config.toml
hidden_size = 224
num_key_value_heads = 2
positions = "rope"
init_std_o = 0.0
init_std_down = 0.0
learning_rate = 0.00681
lr_mult_up = 1.27
beta1 = 0.95
beta2 = 0.95
lr_head = 0.00941
decay_fraction = 0.78
decay_shape = "linear"
train_tokens = 267800000
Each number is 128 + 24 x the weight over its row's rms, rounded and kept within 0 to 255. Layers, rows and columns count from 0. Numbers have three digits each. The size before them is the row's rms in percent of the matrix's.

# layer 4 MLP gate, 576x224, rms 0.22, rows 399-440, columns 0-111
100:102136139187168111119153086132072158105107131138143117115142137116158121117177109110115139134095118161138105127147114132120129114134126121131161123101112144115141171165122168097135143135161120092152112178135166087147149103120141121148112144072178168158130120118107108149136134174134164117098109120143147122147158122140090163138093133129
104:106104126082114120163159127174111141148110142125131106118144135099153120127127177072146149110161150139148143121091166140100099087098155133150101091140124155125147174116125148107130124145173144111077110127114136126123146135153182116094100122098125153140106117125143125119111121144095142128144169081130153082127148165108106119141130171154
099:159136146100106113143139082111126132151157148119142148112166154089137142116120159124135168138133116108112151175109132120122121116151093137135120129127103088128148113107144112142096088075102138130177130103115104107147180127067137134081161133104097114146177097148119108111117114129094092111129135101144154151101155120099102133153132135129
107:151087148149118104152101125104109105112112125148110112111136116127130144114130165135140162108153114160167137131161177138168157132102107120164171122138140129140126153062140117157139110133150171175162092131113126133116140159135165137145104154120129106155130136092162113131152170135108145106108152191100151129113113104120121139132164105135
107:118116122159076121104123138124075098132094113141096117155131118166120145180136175131150098134132132085133175121114159164132152136142179108119168132125112080144141159165134146132139158147105140144148106073159115159135131146138134131115127090180116172127153091142155136141115113112081154161108124120112149138168108142096097137112163160160
100:135172137136133110130119111169095127118139124115124120136151155166114092132138127113074096120162117182126123091166105136171137137115114102171117162146103121144135117162093136147097130073165134141124157129128136118091172102129168131148129108127093099131153126138091128126147139104166106111126139136091111113108098104186140097124153121167
109:138138126120131126177130148151083144128138136147156141143125093122177096127134145119141100140076131133090123148150173162142105088134129127140079149117143143098119136146137125122148126146130131137116096117143114105143134133129113132161133106156124106091148097110097132125108088132140114132102094129126119102104142132088141094154140127113
093:106120122173129079121089139110105101139130155122144118131143143123138100103119131122097112112141142151153114145121127144128176053119171191188147109102157139125087121113136135128132093108168127110102075109176159105159149150153095132129089144133119174153116149098126119089130143120136117129132109127134161119116164115164138135110163109128
107:136106106139111161120105132164128149138108103134126122127105131106155148110119141101066138133134121113114137128145175141132144145128120159112099158124151097149098141140160104108148153136161096094186176154130162150117118146167114105131123087145139091164142120104116157112151148109086144143132135125103152181153136148107138127165124111182
100:135129119166077118104119099116093135101095137114166139086119144164173144100129109092127135105141131083179120129138119174136183173159119139111122168107147121124102165156133107161164154117163095140131103123150131077109159141076110143159088121103197108123147129115107154119127145099122100155105140140117091091110147143138128150140110141149
088:112104119153154099137108116129117106147158152145157132139156157118108151109095109133139111124131114171131095128106130120170131122104149145124115165159175185097097080109095110137093157161120155099119087108108108169134127113139124150124115123131133104091141094094155167150110104150106104174135138137128139149154114089107161147147126134135
104:116150114181141158109121068107073147128134121122133139112139089110110172096126157143144152125147130136148134112167122129150165103116136094130156167154130144103100131143089123136137080118129134116134154148116121140123109125120124135113158136139081106123126107098110117138150126153088115122146120141083083067164080094121092156087135166132
081:147145107133090152158127137086115098103116094159145119121143174118116130138143116108128124090147111142134102103146140125180137120115148118079099117127111111135167114132149129132116109150138142148113152133143072081115158137110113115133140130110125143146157146161144145116083170183161094147104173143162123132144150139147157129133127171164
095:130106163100133110161166140139104149152117091135144103082128146143110067131148106167161103089165097084151178074166123153118128143170109097111156150119128140155117139147111150140133142106155153107126130129142145107130108101114123133128116113145139099095141137119199102131160124110140109143114174113142121128099174142172150144125132144151
106:118140142132126136108113123144127162137105109118158156132102113134099123118137147141141159152113151121103178151106139064104128156139115164119137124114133106135159129156111164152160167090168087127116121146126141134130132158142113124113122096149179145109137137180130174139180105141141083167168118174108115144142152118112116126112175106139
083:159156112151183118131159124116122120081110153087137085147186152161102161113110109130116143123108151133075128143182118137105130081150123127121112099108087145119120118113117113110113107127148115079122097118116116104139116124150086130126116095106081150152170132136136146099160080155138119135142133090126146113137145136077120137118101160145
100:099146097143148106147123135096122067119128149164084136115130128121121152122130121124104181128073140108102110140148143138092139136130139130154074146117138141126108145124106120159089089133139099157130117181162102120080116149176128121116155153138158101111129105111168126098153084100122090099134147117096129112117139118108154127115131142145
099:111128151127122145110164169105116100157118095131168136098145146158149150114110146145137110166150125165151150101102109124125134124117136104146146136192118103102134135119076107110132122146143108126090145117128133117071079112134132132128147111097112151164137130136086109132148118137094142121100128141137092072130097109118097146155134166127
103:204135105154130123154155122128138136129163097157118127097134095188146172141147124133161132116121142075108149127165161131098117114121114139101170097131113096171143121151144170107116150080150121124145123100108123125129152122161141149128140168173124158163125077116123125127100097130162138136115134137096113110116097101109146091132141152103
112:084145154153129124168102155135186138167096134158149169140138119179132166087090125113141134132125135089124124094136165148125108062152135135098150105089153098150153102131149143104199140131119158119153144150119135115116146118128124130113085146124092152126163131139160111183129112106144167144110174122111165135131100121153127135141102142123
104:121133122117116131090114157121147105143090168142129160086138200149117149109128157131087156121113171107119130107145121145157159136131122126137139154124132134136151146112067098151130102100162103062198133136117149169144129109125109122146133133099133124108153196086148124120111121077156141121143160106124148110131135184135146127127127123155
093:129100101131139150168114085104174138123146138149147115140128144145124151126118111088082134135111132111131106113105171111140118156160097140124164105112122136162148123120127149151141133150133143106102150145138102135127106081179139156116131120158079148149091141130106146090104113100099148096120130142131126159082096140113073151143120072177
103:111139109113162129106167152054133145122151087123134140095113076122130135130126129152119154134107126100160140118106159131118138108139121119098096132126145103120126127096142101127137144118089158104095150117112178119108124125125134147140134119127137114102146139095148132145154099165110142146131127127128100133148095156135127138117106135100
092:158146144139108144142114097157096115093128094113154142145108139160136098126164126112167125127103092161123120161110145107142166108112109140088102171110124158153154133150146073125130128074126127083046122153093147119100154140144126058097182138108138144169154116143138158154099155086148110109116089128142091168143160172164116133135149177081
104:115123140110089107087124133118121104081135105134104126143127125100168109128120098133116145143111118128170121135116129152143128114165120089172099108096140148131106208143087139151174138131160145114133132141118134127147103137188139144132106141123129156137127097114158147112154136126120120148106179106109143145132111151137097103131107140174
101:104170138103137146133158090165153133082119096122100140103127096117126098074129139110084162139165082164089137142149164091150090144159133120107139113135163145129114133131150080130104109149142137117151119161119144127139124130131139117126117129112076138112174145125120166121102133125143127118113063133154128101153099139121108141127122104181
094:122132112176078164108108161132135145101112129128130121086148104160113146132129132149144168105123097119092086140138139106114130119085130111134116157145142102105109141103120165139123139135143120149112094148119115124152104134113144117079088135121134097120127121135127136089104125113084150147175135104147106121153102123180133165156158124113
099:081134090117110118146141149156133134153107139131135111129129124147178103103146149114163119119134113146153086139125113123129148130091105116136143110111163127141141157076172143081119153156129131129150128137121085129084106109121139145176081096100125158190117088148090121120147095144128139118164125111110115177122145120092137102149155139141
099:116094172110115152093141137156103142121136178106125133164102116096155154132121091160126143109167133158149105107122107088125100128134089144135117135100131144165155110104126141120158106078133121116130122154068107095137106139137175118115114168080107081090136151133098156132179126131169092098150109134164140101122156142136137106131176122138
112:117098164139113150103100135128118126095167136142136123107106089129132104137129171128129085148118113129109128102154121127122118122120141144070146139134145139180151110145155101146108113118146152132142090112113142150099114117120133125127149114126125121144170108144115106144136128155126090147127151109118130093129133146150100140143129111105
096:119137087154167153096099141130129127118105152119082176170098104106154199127160125078122098158120103178136137140145152168126107143136130108112166122076145102107151108111201066108114150112160086128066127110153134092128134116124104123128147124119125145104113103124136105121144092116091128120116108151123138126125121112156101120097131134137
102:153087124131137140110117138113128131116112123092123092078102167127130076130167147125131106103120120097163133128185141109096126129117134123115111170129128112108143139119115089164145107096143119189151113109164135100117117099166133074114162135105151094111142108080097162125132160148148111103107108134186167130094147077115130107076166130107
097:092125119171163137153121168146108195110106127134153146126172103148160136130176154104176150142139116161130156135122102127125136143124154096167115147119166122103128155127141108096132109117129135129101128112107138078162148128143093143140083138117135148152109162113120130094156115141110177109113140115120110093105110101106140081143178135117
106:104125147136103159122140127125122129056156158137123147131144146137138120105174124114107121149120114110133170156099117075076141156089149130157111124115169120149156157099121119136129113155109130142128053093156143112157121158084161127090101127129139133120140120075099132126109145133190130111135126131095134138124134118101117106117140110116
101:130121142098143140156120104166167094080153104142141192185131099125111128083102103083137104150140103145092099126107135164162108171119107125169164136100138123126146133121102157124111142117129167078097078142138112083154123123112152139110147120133138159121160141136136090171136111135121124145098127155130128118138133130100099144075161119148
092:179127147087188157116130111085069119150139125200126162112148162159150128092113099143126113102115105130116154120180140148136149108139132137108137185123124105108133126117127105104161132112106124122130115106120103125150105142118146152133110162120096111122129137103116087117166120101118150122156152126126168139109131157134095092116116174126
119:128126072080102152112129084112120083093118129155141100121120118065121162122127103132112122091162173134142127112116114138137148132137104114105119101109080134154153098136108132115109131100134134114112094119117123128111131134158076158128122154146117094116133071115145092085102097154090102115150160133137099111116130115189158159140101127131
096:179117092115117105160151099120166111149111134143151183124079155103153129136092050122158151104106103133129134142131135135119113078135135146142146106121093171153151142122121093104141084122172145166134140118123163117149116103117125147105183150161116100163116113139157135147102174132053131155123127119092160131134155100118176095076128124094
090:140111095146141130115096200150123109112131124141165113116091201125119135153158124130127123147109120129126125122120125153102156118127114150130123132087161127143156149126141129151140166088148163141092117109105090148133100100115151108124106110125117114077091160119132092165153138111092129155144120129124129132139141104135112067101112145097
100:157118122111136159127105149145108140105100129094173123137125150158155160092126105124171110119139162151136132111143160168129114145133118141170146136131136137162112164116130152109127123156133084135086133146134111122126123130187138102128119190121164098116127118111130192163190112109144096100135142147177169128138164136097081093120158110152
103:106165070112122150105147108158087127114153118164131151146120122123177117115105127124091130155118153140151091150132131146159123131118156129108125105125125129156158135082148176128127123103163121169160133139105161141161086107128159128082122126105140147103138105139104163124151112101087138136073152166091135116144145106089132113138147131157
092:126082156127073167170093099140120144097113139138149138167154088140118133180168122129112156136066136112121114137093099110132155149128163115150120139112141135123164116120085144132139088105146105137161081161141165108116146141139100158151135119114130129127106101098160091132131119162121162118068129157108127119168113088135124147098141142122
# layer 4 MLP up, 576x224, rms 0.224, rows 399-440, columns 0-111
101:147127117082063149109102126120151082132140092122128160133129090120112165123130146128122124077110128083151139136145113110126146092124103123122142169125152181154128098082124101139136094134135098167099155126106107136123135138103097139140130132150107109173157136118147161111143130126149095129136108137086127128093078129131150109126138167123
103:140127135130106135150097145115133150150125151132124153117127155124133150102194140151101112178116158124125100141085139152118109143144147098111160079138107048111124108134124151180154120117126133132176101118103092133101131053145115147127089155153141165158105099095100122123145077174088116090143128130116117149129096111141127104131132123096
099:092122110093119130130112134151123131175165121105122139121087098124134078121180163144116118068104124127154132145119124133143167127179136112123125154166138119129122162103123120204157130093128133106089129126141148140067140125137122115142108116158118165143117162135119152115153129133136141135116109094102133164152118155152090123166155094118
105:117141123099162138114171109126146107111154155093106075134114131109132102154110117136169120106095153116102107104136122123126096133118136154136175124102069161141108113140084138144170166109149126117113156165154123124128132106176083166175147139124190112134133160110177108117101158170122124149166130116146092150146114141171128117118130130156
109:131146096105108111090132101119114111107141115125124124165159130125130096119103127152130137087143179119120133155153099110139125162105074136111178100111144130124115123111131122132097156103132121128122158101137152118120105121083095178097151127144123143147114126171138113154124110137150140138174178130116139075166112135138129141100136138108
098:143109123089093149130106113125116115083144162135166122147137124117137140114112131157177143144117080101086174113097159135131152142123128149144080141107087136091142140089138103148131152171112107135108145149142117155121130154159135119120142140132114106143110160139109129127108175187121124108122126089142129090177153167098158136108153165118
100:123130119145125127156112128108111109100169112141150110126131105147120110115110175150119133159112086083140164098122097126093143150125114131133109100150092148107176129113120102130118117142163158135138107152175162108155148123143116146168130135133095125155133139166111133134167108143171118158171123124121097181107144119160149126167105163112
098:103097158152098120103101130121145086102113158152150126149118116117144144123125154157073122142099158164162118131174115137105141098147097153211141123138138122104138105127109107147136082126142139082104137104117146155118177156147117148115130134135157119114139136157134130088068198111118155111165155111103154153142126115141095094121164130096
102:139138105091111141163105125146134149127120130135105170125148128117138112138153098130146146108120153146132119077133137130145098101085088097113149121172134129097145106115121104177163131091110105164097131131111173141154150141109137148117100091110102154148114153120108128158155086125097112153140157105109129089153133095122099185117089125123
101:124171156153136154115125142086135121156131106140177139139102151110107133110141064114145150107090131101125159112141103089138105211134097135111108144112156070118142111156140141150137155130152151106137086138143095111081155134143086138180116111107132118147152107139152117145132111151152084099120161091111156121115114132164129139130137106160
099:134151116130123106122127099096102111151152137075127084085092146158135126147113140120115130172129160151110153098148136104200114126123110137108083071088122103161134151122107126049149116134163154086140145131131134110110110119123129108135157127172119126183152168175138166113094118118169153113121140135138120137103152117149127150134155124133
102:147147119148132159170145083119136110096090135171107098124090119162171121190154116137100150099106146122085131137138088132129143110114103115107100106114170146153109131144099100165154137144141108164110114128089077120095117137077111115136121091128124141117133110170090133121093196081120133126123126110145096148114144164115096118088109157154
083:125153135171111110087145142096130155119179152103123147110150153161140124091124122138146088141125135168139125125123120080142094116126138150120103135157152161145113127127130141148104114133063128102156156129116101123107113137098166134156115116149137134148069127096134149127116163121160143102128131146099118151113111146109157131170141149116
095:121065135120107106150137135122121132156132126159131125103150149126159106109178115117084107080093112156143139078149066136109135132147119125166107174159130124134132102190144094180180161097149138120139120137151172126079124095136141121155098165134119140102125123156075142157109113134140104176117128121137138110136102155123087154133163107112
104:161096125124137123126174116139086074097167121160156111149068140114132112125104179151143158132127168146155141120157126118135106108162148120112130079160197121157140156165148143144147096109144144134149099105108096119091155100135194145136135137122150120138122157132145119128166095166137087138103126103176126145102142146152105144168157144137
090:129139168130110122116143139152139110096153130126163133113139134152123130094102111077118146123099105169140111135110108152138117165148162175146097141119142074096160131126129164078150091101124143109123121106133106161118160086144114124134136133118094109084112100138137151112110170142159123120124102107133119118124131095132108151098149072081
101:154106143124102077130149148113113107139159111152125137163109145119089083129066132111117138120112157114140140136151141173091149121098141165118109108173172098101148165130165084182166112109122134111166135123099126125144116094132122122148124140079114134168118141119149164125126139170137129135123170151135108127128134122126108163127146145090
100:148115135144089137128078079124161146116135152120130111128093136182167112174135148157135110127115140159089114122154137093138108151090147149106166140092126128147140135116156139105122154125107141144116102184092102111125137145118087172114089105134178101127124148122167097109137126114097166120143088109101153162136114128138107158128093094111
099:143125163134122128108122140120145121108161183148120158107135162147125152104095085093113154146166058152132112121099136152143110111110106125129113126157092156140148136102094126127110175119133115082086124114134150093140146077147088136116155125122136142173127131076124102120153109121105139127118117147133127124104112121161107137150136111147
122:128074124099109105094135094164092118152163111095120153138123085160142100169144163113114117149100101191108128128132091090099161114172154134129119142123112169125100154128141115152124120117130127122087111094127091116125107117113148168114112117132104143153135139141147158087147094157131093163139151165140082109141125123075145143159112147122
099:139155116088148136127094164112127143157117109099131163139137118156160092120137133103138084086091137063126121138152135131137133101106107166114132164137168179144153139138131154115126133148155145111099123160087080103124073155157148089132114116117149117134147106131091144109109112146168115111102108141124101113136102142121132136129115151106
097:151116125073155138174128168131183115133116147151156139126095113117108094149153106124190110122091155103174162111130123090101116145160070129128113129133097101145174120118106129125161168143093129134126166163135118144125110132151113128136102147151102108159108175124123116154172090118131148085125115117120167119107110119109139085136121116148
107:126153132130148114124105140101155144126146099096115122145146137125132160127112099098132131124103119180135119130118174063155117132097096110085102110138095133173120112135125118100126078160144113158146150126134127111104120101139138136095174085091110116142102061100150159116125152136146089118168188125111123109124125092122103128131149183094
095:137132154148146143136141092154133163134121075083166095114062131118125081138167122146134103134097143162099176186163124101107148114136114144102112139101161183138163162178131143143146180144119135121096103157133159134133140110146093109133159153094112138139123136126105109134121120085081142121112134108130105144112139150091147162125119115092
101:098118072119150130135116168096110106169104143114108172104075141144177170132104131146135184096159157144123156116107127114143168104123114195127167090121123142125139105119170104138150124096133122104075113113105124096131171090158128134123112083102134102090100160150137102125098136105114134104135127123165156148115098135150131098111122084122
091:135083180095119126124108131100131133141127134153139111128124173144111103120080121146106083096138112120129096143104071143137085126109128092141136151114157125139172126105107100153132140107081123131103147134138130102152113161155117168125182117157129141134123093146110130128094159115123142121139144125135129122140128122135129094169151160135
097:115128118151136116082127123107118161169144174115134139110091120140143156119166053141113164132156102116101112136120122129115114121138154102091145162142152144118165128150117119134163184146124088136088102127140150142108122154131162100112143104157101099151120148210116146113111160131121115188097159088161127098142158123178104137141110144146
101:135137165118133134165094131127102109129140163115125142131143127090110129153180157132134169145093137136123149151130176123065134126142145167123139138120187128129119103124120112130075108118144152161145134089074123105147129100131121129128095104090171138110140154135098166116143147129111160132106130137083119122144124134108115147168110104193
103:124130154131128160126092143146153086096114177110131126101106160140144152154174139154102107125115135136141136148157116092144075097149155181131159141122108135163157119098150108136124110156129095122101117136157135113127151154130153105139123168108124088134117131161119084155161135136153121138175145140141192100119109121117150143116142106186
106:095114156145137154139143162125081130116119126111110171141096139091146129126105125180112110096120124148098127150129145197156109097128132123126153119145122113133146154136097142140107145109157132089090126110144125119102153075126114118168167135125115120134154119151113163074122125159150125153129141155171128128117132114116149114139163121134
095:125127116105139069153156124114159126166155127104155099100132129142166111093141128115134131075106101106091107147116093112116142103131128152146113196220108145153131151140057124085119151122109140101126091125128103179106141136126141147111153147141146114140167137143122112158121157132120130115089149147171116145132179107114155124157117131089
105:142111127100150091121090127123109084135091141199138085106120134151119116137139097137154130078113117102128135120191094149105137111128131113129136128143145133119121184138088080126111133129134104132162120123104135148180124094177127140138121047076131105117104127146159146069140180146140162153125124117115134116107082136115105134141151106163
099:135110124145092125129110140133125139163111090133104108146088148154103157131105122137134122087079143107108114119122133105148088131097123132091141123105140147146153139156140075103129105127090131112127089159130145104084118148162137109148160096105139128109131110129105124091161156113157110160119080107099146097134124146097120149166122096133
098:091088149122153113146147094153151063148144097128092118131102148129097135117132139149152058114128122159103084132161113155148130129123118109126147110139122151122092111139144169098108144129133098089079130102117130163085125137143153168120087124100129108140146126116173094151124122171125123124076116103126127149144154111113115125149136145073
097:121181135110128136130128090121121131076103127118122094111104140086126118164157158139122123086131153154152131139146093222163129203122103132145114135131095136128123109151073130115134142154100147100142107120148115092138119107134143137173131083129158106161150176136157083144117144135115179138101089096135119165109144093140110161108155092158
100:136135115107114150114146117121090155107131153118115119116173112154088134128126060097134113117138167105138115135131158144151123172137129145126134136134161114130153113127133133126121087181130103126155156153143107162119136191126092135161113152099160109119122155144182103140125117131161126089076149140143085155124149132111158124132144094123
112:160120183148123128140136128123110138135154129155154150153144188165097115085148139171166101136133145111126120120174108133129101183106137125112114161140135124080116136083142122096178124071104123141138130123129146084136160085097155093165124149133117199125145145124070149153118137120116153113157132106091148138095145137078122105143160136158
098:117137143156129141100126135120147136119131094092146130107136159156140128092109101126097105135116148156151148120105135141133088148120132161134105137097143076142101133176139130132128128116156163142156142154103114126148111109116203102151129095128132092104104169145078085139134124141136148155079159153110140125129097130153082136124140135176
091:133133125173112121100124117138132158152109152177115092125089171107097128106124147115135105153161116124133131119103152121137133144097114100120102119110148141123102096198126148177141131134135135148200157103182130130170135102096128120169120145130132147137104160115155112116125102110100126176157150102139088111145134145172131117143150140111
104:109136164156144152149062139090104084147127104122170146160093147150157125082128111114160126140107150121172125131168129131127086163114169140128145158129098141144138128086135141130150140172120109110124138144127119117133152115143131100142142121141124103090160128125141122147126113111150118083153100143159154138161148126163093156182135127106
103:117105131128115103141104128123133124118120081132115133124130164146140129161127161108132124127110108091123136113164133112096138131112127120137157086141165146171155121106094110101162122131099138072074097153125140091152149155068149136103155110144084094157136124154137137148127129180125104174128096127162106089162114124100127122148140149099
100:187116148113119132178109115088118093130170132127127120126122093155116132180129083143103154139071126158134080115107118101174137141116107135160094121111135156145142080156094121097159104156146094127167117145143132084145120122136079119126134129118130148142137101085142099127112141134117166123088107173087132144135126088144148113122140126106
# layer 4 MLP down (transposed), 576x224, rms 0.168, rows 399-439, columns 0-111
101:136126150167109153114127125092165169159129132144126131142124129104124127180090155106138116129117126108128115127166120143120134117142114134074138140129146122112106131117104145102144180140113103106107159148102117138106130136182109138142129147128093110180136103132147112108137143135140152123119162120116163145116129171123156103126128139151
099:096133154101141140128118157094168135124133097163092136141136116118053116153114126126080142127096152137083100116125121141145150154122111087115134150140104109112090099140109118159153093150114110150148130110164146142117127136112072102127132115140131122131115135150134135145087083103106099162144120168102115115152085126133096105131133126093
096:099099140117116079110135168139144132125152171153115115141137115099115141158116071117133123160101115138093117152101143118156124090137120126167073145157103129145123101135092171100120164122080129154140115088127122120146111085110134109152101126137109102143099152123134082155119065141115141137138134136108137097083127143129136108097079120100
105:111095150142181161069159167101123121133113116108163108169149093132140080125118116112126122128138134111064088151147131107139100125100171138109123121113108117121146143156130087107121133122159148119098158122142118099128133127108083144151141097142137140126146139109148113154111159119162161164134090146120122107144140146134147125145104148111
107:079141100092110134095169096085095086120121121104133196091144088158115126111134145143098122128134113099150100127103116105104141146114126125161113146116126150131104129125164113138126125103122152123133170089157152132155106136118142179123096139141148135140138164175096137124173120127166179144154145094149169148107127133162141169123136099119
093:128155181158118147146097142149109130116108108096127156098121113112157124092133111113139106127141135158134106152139151108100109127048151145107149110115099094097094121157093132122137127100100123163115114155106140124112154114139178110137127144127147124120125132139141167138176109141065168146133098089144150144113103132132118096106159104085
094:105110109099135134105142148120136128151116100082097106154124113148118150103142176156126119166086058140164124151135117091127208138133124136143110104167127156130123163140107117160103135139137153117145118116121118117121107135123137142093094154115144143128112121158133162129152134145166156132152119102132090139180097145128112142118201156128
101:168090136101085122109099185152128133149103120106131157123149111133105153138158116110128144170110148102104130125120113124157153149087142156162120177161110145150122124107120083123078156145112131112149150137120117157172173105141156120131094105120166110101109138143128134167104140133138107101167122115153096138130138074152103129123151115100
105:128160125137117142133128113174105108150120127142089130137124104075122094150162155081162156127102134141098102141134160136111079110107083127171113153139153156128152168141153093116128080097130120080129122128142138140117113101124138160113132097099117111139099136070119128115128107140112109100137115141108140153100094167113138141125099141161
102:135114166136153190090158140093114160140121125127114107118170119101114164141142124154145160115093110187113178122125118132165112115101116121111134104104133117094134099153144121183131093131127155138135099153124132122088157128123124063165125128110085131135141131147172124104148133146136165151166130152080078117138104127148104121118132134162
077:101179147132130128113092160128126096130155119110101129109101106143152110131136154176149095140113129111128133142149131073119121128132165142099137142127119141146137106119162135121075091115165137144126102147168174131094132142163150157087114158084141123111113092106135131100152158116117151098085107150142177126107147138129115105119149125146
100:132108133116093146143135169153141120136118097128154052152160136142130099127163122122119123160141066156111129110134167110077132161126122132127094102125137147180166081157117134117153133150120166167142119106148069142152107138145180162133146084112141132134122151124111087137125159153149112123147141110185150143114143115131132094174112131117
090:109102150116120093103120115109134148123156124152129135170155108094112105149178143132144109143134129143131147110083166103130115144151105120142096164177137160175120148145133156127159157111159155141148172138173152124134145110167131142131118128151115147108087116147122131135103116117158165132131088145133131142065116147127120109131110103141
094:111067104134113124132125116142131119132118139102123115101151116166119126161118112121159125131137159143120121108118141117073104148185098125102117175129172124144124105161164107122151087145122117124134099159100145102124118171170132128086143056128137113125120081121136090085156133146120100059126136142110133105118139123146108120134157188163
102:146179146162129160118130151145124133147131109161158172103090147101084181139160149123109124162097160133157118120071136097134113129134153174098134131117119167129081115159099152137176097148086121131144119094093108145113143156114124119153155134131171129144122171141157174113163125145121183117134105098163106135136127069151125135132146137089
089:088162165173105092107095147097104111127119118155136136108122136094114111096131138120141114119130100194141143137090177116145098128139111111157168124125149103140140143123151163101161120137123123140126141152156149125105132129154146157112147108133124096115136158139137144135096163122105141089128107137192126076123132088119087071097107152138
101:159105124139132089129121140119146138094109107163121111122120077122117152084150113088167117122145139136143131121082130143132177112136099137165166140097128103115138142131142125114109126114094142139113086111119176127095162118064113183115139114160140124106130112182116138165106140154132119174129153112134176136085116144129110130159121094128
101:149086134099112128132125147104128118143150174127146078126112111149095144155127169090118099110096135178149108100155155136140124174115099105098121110134132125168163161114144145087136169159094148098102134146118110120079107138090095120111136113154141126138134139140094138104146117096120163094088139137115145127128134123082086136128114103126
099:122129134121114127125093118138171175131118128135077128155128131142084152139160138117125114149108132088145153132152115195146124165119149124122124117160128151095182104150129137104086133146157149122135131131125157152097132091139120164131098114117139131096092101099127120144131154138125079193124152133127173093167138120149137101129173079078
102:163143123149143165124124158123101112142148088136137145140127154141123124111148140186111122138160104146134127119169071135116132138128152129110149135135104126160139171112118118147110110161147154121127130149131141146129131122171133161098110113136129106117143144112113134094154143100122137151121120124138143147134136124145155142162129103114
099:107145136108132130147174134100135177130156147106178163120150115101117122178129101091169109098133135060125141113078134148151163165140106141122129110149153121126129112167177173083145155148132140127129125121117078093093106150128101120145128097148143130117155128154128136122136161191113075118120144119096138129129126126142121104103129121129
106:109150119139144129132125115112112124084137141090139147129132137131162131094096127135127110161175121140141102119171126087210130115154119128087135172144152094152120117101074132076131148126152142155116158117090145153076165130100118106135109123105129100134110093128128128153122145106158132101144164114118125166139148185128139115125148136133
103:155082122121124166168143114118106125121152122120099131101089140133109123085146123136148095143126141100153127141109139134120155132092150084105115125133106112083121142150119136131129074137105120138138140150099165117122101135191096130129135166107134110122091103066136126131153144101126159138145136106090112165095112096122144110159126170132
096:146099125136135099108101108149123154111131123169137086134099168104145093139113138122107133142141122166137141111102171110143145146118143106123164078083109153123098151114123125165177148118149132099139150135111052118138134135118103101197101136126151130127122093116087142123117126129141114127110089137104179120121099159135162137096157089118
106:081140155115106132074168147160103195128119156117085089111143146147171114124097145127122125144134120134105115149130166098115138128169085128111152096169121137115088090149143121164107129163106141115145123109144130134110106133096116122136123150108129140142166126122116119154123099126097123110120127111175154137093114105168138161103116121106
101:120100146125142145101125118102140116130154122106158086137097105122145146132139138160198109116126204091148105107123144161104134109092149142071159149133131116151140117152123163134121122109104126105114134110105136126163100146084077146107171113146143116129122114149120092124138122149123071048172160109122112160136110123126138075120146105129
094:130125129142137133132146149157119151115139152080119107136172129137161119097127136108125134179153186096163154146162140148145120089096167102141144090154111106124156105127103167083114128167116120170142135145131133118107108102106123107133140134110140143140138164129148156138104144104139140101095172137145133136196162140151169145134168133154
102:103118090145117086136118136130125112136156161123109117126115159086140115090118125172165122138110135158138118156153122140120114140107103089119116136130128130130141161106100133094090108101139142128123135173187106095084105138132149129112133101123126191127090092158145134128078123127121099092144110084117098171117154095112140076153137102120
106:092120102144110150155134125067095169170111136147152143121065168121167131107097124124119135156143195121086127142141147130109073129111147142102144124135087110124153128139101150166129134049149086113137146149121102100136124143089109153138099133085100113156195059156112130129128153107136125140148157123172131168128118151128133127135127125118
105:158126134121120127134146128096115123129123111084136128135149137138130130165103150154130151122095160148088111172147135119116139116140139147101135100084109129098126136117124122128152139129093127109154147130090105136176081111154148132138150116161186119181144125153122130178126166107129140080123157149139091154151106096116153121168143135133
097:055149093109152109118083118164134104129099132131092114094108116086127117095107126115117092141129117129139129151164116112123150174158133131093133113109138116144116119091140129128134116142102122147129127170150102136158129139169104113097105143105186118096120122144101098115164172108107173144125117155152121156119122128111131071151117100174
103:122156087164113136146152176101126144095114178133165143083140133153117120119138093175125119101109142098152139124145161138124143151195131137123120162152151130144121181134132117178107153135156140119140138140133074121129119138168124103081164140105126153116115135131154115114142169112110164104130156138131100071114148138114134137106136087140
098:169092144129096108106142096116128132093114121132137099153113128158143131136089121184137113094146111091103102112151140131110111116132102139117152127155156188120182073150154137096139135136156130125120116127174148099161140125105126101132139112074114091103130143132082122134113159135144109144143094106162129100126108129124131128163115141191
102:137112152129168084109119143112169171160120158147100091140144169131119145121086151119133137137108111161128128126129133137132115177159159162101152135127122142089142107128138179138101166179089126109129182120142134110140133114155139156136133174141114120161140127203110126130118111141085155107126150130144116157134143140136132110132111113142
098:131118125175112145168103117116138155118140100133125179135125116145133119135162113123148146115122163080149100102157141121141136092140104147136130172120114105129152151128109148143134101100078119112147125114161165113116114130133128149110140098108130106103139110102133085158148145142100096139078124153116138163120103158128130105101138127120
095:115100131113124118125169159094149187133120146117162119168098131130119131139148115125111098096135141081120165110121163148147134088103138117135123110157147131113136112126100129136168145160133176134097162133135132132131153122155112159116092151126124137155147139148131184130128130162095088147117103126123095095095140144187110125108129162120
109:158136133128106113153133116115141171087162145130168105112107139097139145139092121149147154109142159106123171139134115135118194108104045116108080108136153142149147106149112128089137128162170167088122097141098163132139149108140094094125121119155147097156094089149132143135092118102121125103139171128127085110103138145146142145111150167157
093:136140100120140135103123141120083139121148147121125128115150130139115131109137129157127104139120130128154126083090114104124136111139108113170118124113129142106110138145107138155118166102120179126107157154110146123131113131151118149155107166086097173146115140135162108061141094121164114062115155093124112159110124112128094092160155126160
092:138140151143141145109118156111148102091119138169108182131140153131160126158103159145109149080108121164066123129159129130113104117091157152155150135118132090180123116134140154097144137139137152119139126163108148154104124052115140130109075146102108142125158101154108123156125142127081096115121134128148090119115138129129104107144128083133
108:134120141129133152086185098146150112140161096112122128128148154147167111133116156115138076157143122157091124092150112134130116123156148168093126134162119172124158172106161148126154097130122090115139109108122079141142106114080112110122146142169117119140173113152098123097100099139188146129118109140113123109133158146134146148135131102145
109:143157127122157142130117132084165156145136113137133181129108153107108169092142101103125113157114120135122155149130095103146162185139115069118152123110129130164124113131121107146126108135102175114156131158115123177117111122118139117152157145112081123121136176139121124152067120125116132162139111146152114148108112153115134123130143110091